config = dict(
    n_layer=13,
    d_model=160,
    n_head=2,
    n_kv_head=2,
    head_dim=64,
    d_mlp=256,
    vocab_size=3976,
    activation='geglu',
    norm='layernorm',
    norm_place='pre',
    norm_eps=1e-05,
    positions='learned',
    qk_norm=False,
    attn_scale=0.125,
    bias='none',
    tie_embeddings=True,
    parallel_block=False,
    init='normal',
    init_std_qkv=0.0158,
    init_std_o=0.0031,
    init_std_up=0.0158,
    init_std_down=0.0031,
    optimizer='soap_variant',
    lr=0.00834,
    beta1=0.95,
    beta2=0.98,
    weight_decay=0.033,
    lr_head=0.00619,
    grad_clip=1.0,
    warmup_steps=200,
    schedule='wsd',
    decay_fraction=0.282,
    decay_shape='square',
    final_lr_fraction=0.05,
    batch_tokens=65536,
    seq_len=512,
    doc_mask=True,
    train_tokens=139300000,
    steps=2126,
    dataset='wikipedia_en',
)
Each number is 500 + 40 x the weight over its row's rms, rounded and kept within 0 to 999. Layers, rows and columns count from 0. Numbers have three digits each. The size before them is the row's rms in percent of the matrix's.

# layer 7 attention query, 128x160, rms 0.257, rows 38-63, columns 0-39
070:481427446517536552528519467496514545494592453478602545534519501456515521492548400535487444482446514521508471543504476546
076:540518494549508459487492497553563545432451511523577506399498524531513435474497522450594565485442471497476526520511505456
070:486459560564486510498523551414490491474482553496533474458484511504544536507444470483542487496554545511451570441520491499
078:443539481484550513442514500584489458528565438550523540456560493525515431513433461465473453516526526531482521471498486547
072:527462464563491578564467477505422488501519485544584505553474493552505551473417463449446535540473562502482532474539482542
065:509553542490521555469498483510468492520555585504563458423477529454525569570505540534497431479568514539525508419518461512
076:555474433503560538519448443565478513546470513498498521507445465558483453525534483468519479510534429474523556402459546549
072:429572498519472567501453440505447536493574504552472479533468552495469450594409450571502526527454463509518537503525439456
067:452456520549537587499472512594470509536472522500532588516486494503545497569460526474447502516522585519496547552483480607
076:598495425541516544484442573472470555501455476481560472560580534543480549433491499456509535484496475483508497475548536510
071:493577515502533499522501513487490491473455527507514435564476395499513569467564533569439535521448533521454455497513422493
071:441497496444504486521503571535488471374490457493482476530458467555501486443486510498434490516505481586492497483479509519
070:495528462546493558550458448575501516471469530500410525482471472463469491517479539457550417540572378549538520431477504528
067:496440486521494575515432491523486487510469421552539485510557441520637525444477510460515540417499550537488544512525467485
068:486379391503458537466488470528463471507477544488514513592507452522536506518527459543481531523437473510458509476454486542
070:445488548513494560588579507489414554493504447504563558527466466495497504559518526433532473481509511526468484498495574530
068:512573539521493523519515524537525523521470426479504497503529511496496511548518546570498491487542471443531388520488551445
077:526516390531478512492484557441513500486521538493590542552491479586539538499538501529552484522472509574520514442469497489
070:585472521503546510542538528489510520530492602474516501524450492524485507490481516547512549521524495468522471524520440413
075:432470423526553560514524469514556515463501522471474460459484526469510580565512514513435482476468471511492494469477464497
078:556518451467521462478501522559439537486513543498522505502452504531524487496552490451491529530544548448446501466494435512
064:637497514429457522561548551449554514472486507479458535516495503527522465562496507553496501498478594434543467481465567463
068:442459562567440515493537485500449534471480511458521507419488610449512478445546418492496527469574445458511509515499515463
074:467470424483540525491525539555505494554505555469556464482531422551521524476529488559566535526460518483536444469522572475
070:528519495470420464459448477469424481563528497563408485506493455503478437523491425485493440533493548439526535545489397523
071:459565501493513516576505535430457540514559477493416500515494477509445452528462553532505532444511497474512529516473497561
# layer 7 attention key, 128x160, rms 0.233, rows 38-63, columns 0-39
073:496476511488518541477559546521492368537504555453493492521465536476513475511458535538542502495489530411493484498502509478
082:430581504510513539420478505443453546660517426484523515477561470505482368486508535448457486515501559514503567473452519503
075:499479470569499501481533520591460524500525437449492422524512540573471505437491436421539526511499515530520492528529512516
087:400559464477411588475489428518526502554474490544531484493576476501513563487419560500524552505508563515495530478571529521
077:424429418568504461485518556559496508549461489530498395430474490470536459525502532464521497518553512485501449538461576485
072:559466434449500456520488510509478540453482493542533578565576440484505559526512423490516525516447526551523549548531478511
079:526482560456468473470511508434476509549477523550508559487433450473501518488584542506492440499513499503543432557531499518
080:505449462513536558513501511508564465493475428504505481474525571433479538453536514462452497495477426483486530479527514520
077:377459481443488498482469442563497483531510456510574486468500571562466524488492506553423468450449520499533439415533590531
085:488561541496504544510561506449446478429517488512465562446424522498459430506489514553444516432461551540530432483457495541
080:474447511538486418506487481488486512506460537491503535453478549521497488493452444461547540467505490591488478499471544483
079:595519494501534496511570503429446520500431503428434471520507601445514538500499524511468457538529530463519492549560547509
072:549516559452551493535546586482488501463524493563570446495516568558531460590509491536496459502495513541489490522553508473
072:502507515528492467444497494491489437505492511538433511437568499468494483564531478464474467473485526457539497481456558582
077:474502542567473469543549433526558512474517559521499485479537517515442481481475549462521508427561477461480516556499455501
079:484502501521469543507539505527537389488530524484432474498473530450530433542513484602465552515474522488544516509520489508
083:463502563480521555453492454435514432472474534453445444514484433441523513478516488569461464495409495445481518454497516443
083:513448568502581496497513436397493467539433534499516485504544533473436521475477532514502512537567458479563477537520446494
079:523461542480524532497440501551466465456492538468551455477481479473462429517525495482513469485534524464457582472546515543
083:471560486462472545462557567521525506523553516458510569584470555483518496479487527540500427517477505469546500486447537533
088:552549505490431512491498494533500502535480407496523477479525442525529391513517465512468525454435430511549532540460467510
072:532432500464524427455491476547420453552549494462499468507593514478515479432543489461524465499476486532497461556555451463
074:486496563493510541464482512494539565437474591536549590480535538545421494580587520471554437510458461509488478537466487555
080:437570540555433495541401488409406500529492466493478608515418416532517515510537432553483515481497525499447567533540471454
076:439485511467520496483461458508509524569512439491462506449519452531440522471381503446508497529524473441492529533491598497
083:438537449489424465493569484484576442562482522497497452520486519521476530442475479511363491502420478485483504516514528520
# layer 7 attention value, 128x160, rms 0.245, rows 0-51, columns 0-39
076:472486456508575493539516498450473483449479527404467530450514494566522486500536437520544516435505420579432529489454496527
077:611475447483501459583529514542476448497489495465548512511439495528438483499444552431491442526487572496527513508473544473
068:508466513422501529500467524482495477501483500498520516539431439502528493459604574485522560556524549505444424467463470471
073:447563463459517413477436425521475544497515552487542439519482507530456457496486504502523513492471473487501381452524462521
079:473460484505579490484496490433545493460471556483479520572454388508588497517530531529530565508470475522467502469447542547
074:524499514528446545514474481538546503532490488453535469569513526490483551560520455555496508480503534499588430480448500489
077:526502514470452488494457559446530447444475514495455453488497590561467502502560496512442561483526520477529524548501479551
084:440450468538555473516557558541453515436558520485512527511519444556567462498517478501473495474567454538481470532449491517
095:442500525446448491510468477532484455490541504543575459497492535509452445563453504555519416448479540490524477541508459489
087:468459485529553441460485508450450495556524490555570524496529460474498564476412480480523476412488477521501418495502517566
085:516506490454426521535476454529437470475486469597534443494463509495507522470503519533516444496502526422443419488559404532
076:563489436546541450539493494560562504518474528474547548448441432489518489465506541487527484477550518492566442512511546547
075:533505512464469474470506431536506477432434475498495521502470468599492479529504534555484459549580478480469432510530504520
073:495493434557544465535612443511511467544486513521514568454454516433549464522542522510484539566475426495515515554490443497
079:513514461496499463480497510552508549548508486505506509576531570547500561536539559550504500476467516524521411442525440528
080:527555583503465486462484513533563485522483522458481540480554529522553485513496504489482512483516488507575381511536526488
091:566524492485467486539501514568497526585509502601571472473487525465457446515489428480536452532485542496472539514539468528
078:480474520509441508510436477584530447570481592480592457548520488517415453516492461510462487529497487510527535532495530493
085:480502406468420502494591529497472502552477490519449602501533506465497517512518489446480577433536451495502526486474461526
089:517519545511471456454416536502445507388531517493501418475495497512586468523511491521405501517533498477525484506493535480
081:528531547531596502518445524555509511498468603437495464479510532453565492510629566511550546519486484417534472536514564553
081:445488498527430503552561504498553490595520496512528464517454522505467500516494454498563539471531419518506509477490514509
096:466498580476520390500458500545497549480487503515552472456503498525460548470488513486482509523578443480483548499515575556
080:538461534525489431515484466551467517425575502566462513517486472452533551473567444528498496468502535490453440443566459471
083:538558554516533481504433490432514539506538506495495510597456443473477553491515519500503521521455478455451509480441541506
067:588501510532535525511553525479469517448463475516477571500531499537494464424518556527590470518531474469502496567512461514
074:467498511467540520459445403527539491503459538536531529533498457562530578544506525488494444446530452513526489432500497449
077:499517518489503508528512475551580491489508577435517481493458451530467407503497466461522439529423479449496515487487508500
081:491523456463538519505463511575499526499495451476459527484447580481533560492543440459502517475570442475470425514535469475
095:489487518507553420501494447521528511485531535503510487439522555490523526466523423548519432547461526519412459516579426554
090:506529472569478501500592459560515521536433489460517503439511489498525536551461499449543526489545452469474437490510472492
081:473520479479485500576450528452517431558555454485461487495458488485475480499500435432524498531470422534469488467468529531
084:539454528466476506478576523473467486556492472477434473531554505492464441498490468454535475521508484548459510486596514462
077:523510541502474465477526405507424526497436494559542515534488502509533530476521517455551472532473522547444470471530500516
079:526528553562454526564457487525575427430548445456493508428468519498465400509504522440498471494478495446515428506466530515
072:556579496540558455509534613563524565481544476518487538477523507491497499493496502483470480527589510505497466468529499505
076:552554499496476530615579532476453496541572536476520477487474534474526503494514523418504556560521446498544492526534459512
076:473426504542414474591495498505501492423490486514409470510540483501545592502513443539506592570491521541592548561502501467
076:529553496516522541546528499516494472471524528515548557570448511491473478512515500505485505425460425480468568532531475571
082:496515472492512510492490513567568456553540516405545500492457509544529478528474499467538494498523529445518530570483535454
073:500567486467547554450540508468558557439537502442480496516529499469380475446458489520471520552496515552474559489510492558
069:520520503554522469476452513483522494498495482571562548563441495537499466465463438515511473507520522507530534481526536479
076:459493569483510509457524457481532485464526513522507520502443570499481462519552458531517497514619530426420595427520564522
088:505455407440512476474476433526594525500430533497477468508484500554551543444493489493474546488521533437509459481518480481
084:495422472435450535506539428467514455482478531490490550483436564525551568508541560531461494536441479440538527547489477478
079:519546416482489502526475414599559534478468476449517515499470506485534495477504486524523540522519539499436484465473532461
079:456469479462503518528542497491478426462434483500488512517521471498562533523529544520473544490518463566538421618555452469
071:464420528452492480440513515548495476502523491451548521542523518490611516467532419471532473509469497524497555453397485433
088:531515567506554511490494574530508466462495491521450608549498477507509466519492479509444412568520564457501420554489528515
073:488428462470476449557515488570545420498544458507472461436481498554547424523458418478529458482517478426438512493549474413
076:553473436489451466521508453488576388503494532502537513478470475548512496526473466550551491447509469523469420503505520495
082:493461466494475489507537392519543421522528516528544449546477443519498486467508412464554483495520488508497483536504470448
# layer 7 attention output (transposed), 128x160, rms 0.222, rows 0-51, columns 0-39
081:452433473504444553492491526443445536485510448552580485460490482532515554524499529488459473497447581465494518545557566515
086:581512507480432502431466516487545551569514478516455484477550535558479398487502490495493528443508503504526501504478445527
075:476607588551426456508560486522493507475449535409481524488498450443469453489480447536480496593470470501522492508495531498
081:545492586513483467468504574516504417563444472504447489509467492466472483371576557531477569475538509506441554586485556535
090:475498539520545548548510488501484480515522456489440527477531444494494490538423525547517489492484577501492452555523506532
081:480486501518519526444482503520439472521507452500460528496471413493449438525491548481471497526532498509474480489408483488
080:508509538519529467527553475553537476558460517499565451501507495506514414482513584498559521449528492485509490504458551523
085:505482512492504544558512386517584495463488440503427521425522465486513525504533538565506438516562436477494520583506509488
102:565398460485459483481480518455493533502502469510532448452518512522519488487540515427476491540526482445425587505507515440
094:469471555506478495536476437413544545520499460548464494513465529525479464524457501502476515464563393449479476537532508446
089:543485517501559479489543533497493497490488568526488509553467516494465502519558546461432513484488522521468427506503451583
087:466558523482496547540504461394597467533505472496416438552480473466489546567540447535514508536487524536580573483505536472
082:576531391512534462474455479577457539521492529523523425519492507527516588485468500479566510532528532520449572471473452523
082:494441571418532559472522548451524568450565508467510487550540453477541568529559560477525481456537535477517503459508506497
085:534514513557482538486552497468451426456500491513474546565510453490508433435583519526464445557499508493519536531456480481
089:528520455538517592470469517482438491440475476427484515591468468467471477469494506492514514531455481504527578493483524486
096:545441499505446493466526525481569481568525490465528518503592442488517522451544467456470544456452578509494528516517465461
087:510462489475471620496467523515516541519479412463534486486529459525546492461473493448486467542493536520497432450513486469
092:433496504519542436509551478428472486489552478556540497554549532482602515500522547495509540486510492546465561536454447502
099:561462521493506516487572456541537500495445478481567541506482532555478521534445571526571518538495481525497522536534518478
086:523497561498504483515539547489503489510441426438422495488494468503497496496467472524505443592506480475560507504465441442
094:492489513498503511529445500506524528508585480450450524490449472500514506496457437508476492519444519430611554446512465437
100:455492540459474484487471515506547389580418507550504477464468471531536527498591502562485508486542430518575404512542486454
093:537528457547472492536574458497477461497491513543527532498536485536546599468501522543519576521519498500539462489459483548
085:529565540474615435529521497462493465467489423512389548452570502486497503540507451467492572498521471495538493475477527511
078:496514490425440477530556503491465522509477574484485487513458492509519497555537481562519380496557513494493504574449425549
087:544459521489513490453432535487400551465485496563476570499487473432514516510472413478587531583511532520532578523479477498
086:594508563480515406500405561498453509513509493478490431473457459505492470456491486523523558474501530464485528451455542445
089:546471515493499509507527482465470519478471520489511556540534424449525510466459553562547474600566474545552528548516495497
102:486517526499444574491537470500494479530451537514471503571489418538460472377565559528453552465502445510506487556502526488
088:487507531454549498434484512472512573472483506555547508470466515504525611560549501568618452501434492540436546520502474475
086:511538482426496463510501470442422503549469482496490517516528474546459505464453517450468539494485480510523568534526488483
093:446481519546462507486525557530479476542523455487453513511508517463577460442487472515482507487466549482535482538494473455
083:565551538480554453405448589512480472479520487490470466438514460423533540500524486559500519442568456475448518504501458520
091:584521516469493467533470525491533540499551443425434523526577494532463463474544508429470541534483497470505529482461508478
079:537531513485512494527579449516552440502525518539425483551439505514498510507531478498484512374468512506537498427491458424
079:476453560481553485517511558463508566439480542455498564444481606468433525459440477476489492572458486500498499507525412502
090:481480536536560570542552431465500478519479574497496525495474471599589498458561523517520559538468488489485462516481494572
081:548475451466558506457475480482494547511498419566568481458565473441515463499509543393437458468548525533499475500497490524
090:541446551502498464559494497508527536506559520452448525501433585507448442498488558442524493525533592473504527511491493495
079:486578439537548518487488504532450498530480510514508533512523483522463497458463516538448509479497553543459431482526564448
077:495463419485399559498497437483448520508460531495459533488517474535512567534458429465542458408474513534515471430535527446
080:539531496467499448579495538476546487541466450489539514462527449455486542566431513573566464514511495522473445467531499496
096:527512502560499484491545521474496500466442518531557466449536467520545447464504497550538500569500441518470491514494497468
090:526483520531508521478481495515461555489518530520495453500492461472512456470457548517552483528581451489479479482486511521
086:504548476451505479477490581481420604473567434519514422493511516554473560519465527558492492508502511529503537466496484557
088:467490538524604566556512507547532521458574612487518496455467490464470423577482543502567394515615485467505460511496476590
076:504444496501516489504530471466524484507491553514549514547499497489536551503535548549517458509502496491559481551543535496
094:547484518546413513519439502532459468433559473442418435485484489529456510537476497454488478492522520529510481491486489464
084:535436455461455420536488481520479564531501462454451468547446495510525565489547521471508594507482505453563541440506490434
083:518514522488559459476519443458441566523623472496500530467500575549408501573577554463533469520525453449511557528468521581
088:550504543468372478508492495493459511563543520509442532567489492452518486423552444472592488516527560526473476469542463531